python train.py --n_layer=10 --d_model=128 --activation="squared_relu" --norm="layernorm" --norm_place="pre" --tie_embeddings=false --grad_clip=1.0 --warmup_steps=251 --schedule="wsd" --final_lr_fraction=0.0
Each number is 128 + 24 x the weight over its row's rms, rounded and kept within 0 to 255. Layers, rows and columns count from 0. Numbers have three digits each. The size before them is the row's rms in percent of the matrix's.

# up: layer 5 MLP up, 512x128, rms 0.164, rows 88-98, columns 0-127
# down: layer 5 MLP down (transposed), 512x128, rms 0.141, rows 88-97, columns 0-127
up88 035:126136149115121184110114116133166141107052106179121149107132152156173123147131090115123093147169141085128144097101120073140162090102143127114095166153170155139130121083125155123107135116129083115158131177109104125152099121122138103077116108143126152133121130138090127146144131158133142142142160136150111166117132112130129143137105113116102170110135150095135117139098155145122139145138
down88 020:110145114117134075139144116158131154126148091114137097119124092100130121111119124188111110107126147107108108099096152148129129118169145148119118106100134086146134102112152087128096130124083114157115128146134194197121131119112090110143113150117136161172117103094131107123151147121169143113136092126163147140113165123152134104124155153116174133138156176152101145101170097130119146136131
up89 116:096137173114117129121152178135143130165131156121133098149115158127096118077088123110116123104121152099112120152100117129134117126122145114132116150129158148156155164143116122145118133144147119097140135118148101103117086152160118140129095118151100100059122127151132174122160094115128105136110146141067159155142108058135164131140074153116117127151155118153098092144114183130138134118126
down89 126:136133172091124143134137129147125115138114065125140141140086152125150152142100154127150093135108087146144179131111144168120129169116147091143145065133109093111122137122154116103070125077140151140146113127113170135144128108121101132129139137131157126144136133083144137110113118150122163162099116146100105105100125089158160131140120161142110125104148112186100131105102101133168161131165
up90 114:099110146146143141111125116105141142119112097142132164157125150106120092124109137084120144096166139156110145083126127110173119153164112127159162131134124138120089119097126174095146097125121138096174154147103064116149118123146107151114122106181180105109144170095121089123135148163097135131156132157142115123123171113123135094183129132142099112144119182153113124142106140126110101131120
down90 122:162170154107167111148158162127128127136140129132155159176094085159107062074094145119116154117093161113129127125152168140163124093150129099107142146126098141156109114126107143095133113143161130155140111157121102112135148104106135141052127137111128150097147144113150115118146151119141107093112073127155092111109135147112147140125141114180082123125131125143119147100127141108119126120109
up91 112:111097136106121148094153121134182121114123115132125126142112124147114097170116150119112138137158176138150128170101082108141130060086109131137085125126147141122123130131102131126139144079157120110106134134128070135158131126130091165107101173124115113085119138130157103160173116146113107132101142130149083120125123146111189085133147175123150135130117155125110127099129171138153108163104
down91 117:077160130119090103173107134122105110075129146135109124085128145127147132097159195143128158107112105116138135138155112140141129154168138136154121124143135149120137144122152120108117112135125204136151100138166136105143142133099132102102145152129098113092148115141120128123091149123133144153095098097115143053075137160108153151128133119170151135124129154112108148092084149137126143104143
up92 041:097124157133173166071156126144146132141097150183110129105120116112132150127121103107160086108156162140093131115137084095116177116130099124110137156093152135101158135104143166147136132125136093101177126144139112099128127146182140154098109112164163119123146133122102112119169162135114137164153119125139105147117109153113143100160101125091127130124125178134117082163143143160140119125101
down92 015:161072126110129094120162158116114178118102190095138129169139171105106105153141158116082124102107152154137093161154157121117144113132140140146154140163102138147110098133150118150126123169167079156121140116142137135064123107071145122140161135114141135143111119156080102124155134140112111118099152127129095181154148129128140121149130099117129151131098131124127109101135160127132122103124
up93 044:150143149155120153114151119094160084157081117181123138120104082136149133146155099126133117151120138119109111148117131119153165125098127138164156161134144122085162159129156149100120144142174101088135125134105101112146116128170141147089101163113149116136127107131124100113156143150117172147132169129104141167134152085108176128125116134109115151152144139121160096104135154191113139174123
down93 031:105104093118064148123155143105129143123169115077128103187109157107098110125073107137132148101113124171108156182105162208127131163123118141106135090158134144142140108127117106175136096096131116131127121128107168149096143099110127149149126137138101127125134142148162114117100082155151094114122117096127131143155137136100144144104141138135132134121108117141107167166144117106138114132136
up94 043:155115165117158134141147090153128109131101085171133137124114098154133155104141096126127123103133161146123126082148092073106124120081116111125160137078120119146153113128133162117115138133136081121112147127176086114130118115160135121106138167110168154159111166137122096172132162138100153153161163145165118168133139125101163126126126137129122126116138122089144105105108151177122153122079
down94 038:154132152131182165140095133092116126152165101122108118173094140123137113123113151118144118130056138139128150096146112118124088130109158141102134141117137124087128131108076166092103145092120183137136128126098123111092121151106150174096162151103102117116120115140142159112123133128062129130153131095121146068122115132125127138144148149126110149153156127141130168169105150138116171117126
up95 043:166140169127174149142141102130150106136073142179130152137122110158146151151127096082111099143144131147117164104125139099097158116101138116151129093094152131130165105099128140121109127125125097118153104159111085133128125182159149171071103128126160112102114112099159143146140162112138122143150178150108140161128120137120135123125134090119081135101164148129134096140111103145093166136132
down95 011:110125122095102134108143146081110109105133133121126175146121163115116124115077150151088175104116134130124134143114077051137111141132051123109150127143151193155128171133111136133147117136142119154121110147092132125124141103070114130164129168133109157142139132131155130149135121101143127137150125111115140154101137066135113158104169140155152113139132133162115144117110155104125115115120
up96 039:153129162133177109097096117096135082143093124135114115087132133114111143136110081134114110111173137113155126099145127113144126102099141140098149129133143130120178111109110134079128106162108097103128134121098119132160100134136122116077138124159157132123103149138126156138144118164091161176132152140096105159096103077135158139157134138131154133110175129159182090128138123122140165155086
down96 017:096130104124138114125112126125136118111119111096132114104152111154131144108150124187109113136121111122155117135111080116124103098112147091110162145159137097085097171136148105167111161132095125137089128116093146136134158127122114117171138196171126200140121109102116099136153130140116161110172098121147144136113133090110095153122158170120165109154152132144104104136129121107123134091171
up97 051:134128145136125174131120137083150081167101148165101142174132124105124142159151089097118088121175158134098137128140123092121161099140114175133145168107182141132163087116137152127141114122137115082168153127132114103122105130132120160099113119100130122118136160146149083135149144121103122182160136139115124147113152113118129142160110135087094141100120155138169124103114123154112161149088
down97 031:136114151129131128158142133099123138138104156137098098136219135168147141108136108119123121140138101098145108132141128143136156155146118187110144166105123145183139099111109162137131111146135134095083139119099141120135103080148100107137115090143134135163119104176131166139094159095124090147092162129088121134170149122106150145119141110141102118110105113101144140090093101124098128121106
up98 058:078117132110186167120145089120159098101105137147121106147100129143125129159152108134117132152151125120135124071155108097141136108102141118146160146091122118097173113117131150125138123165128102093146131117131121091146121141135172113138114141150123152113124127146087084119168167130124107151159152165081121164129134130136122169130113118106143126156118160137131053156099160166136126159098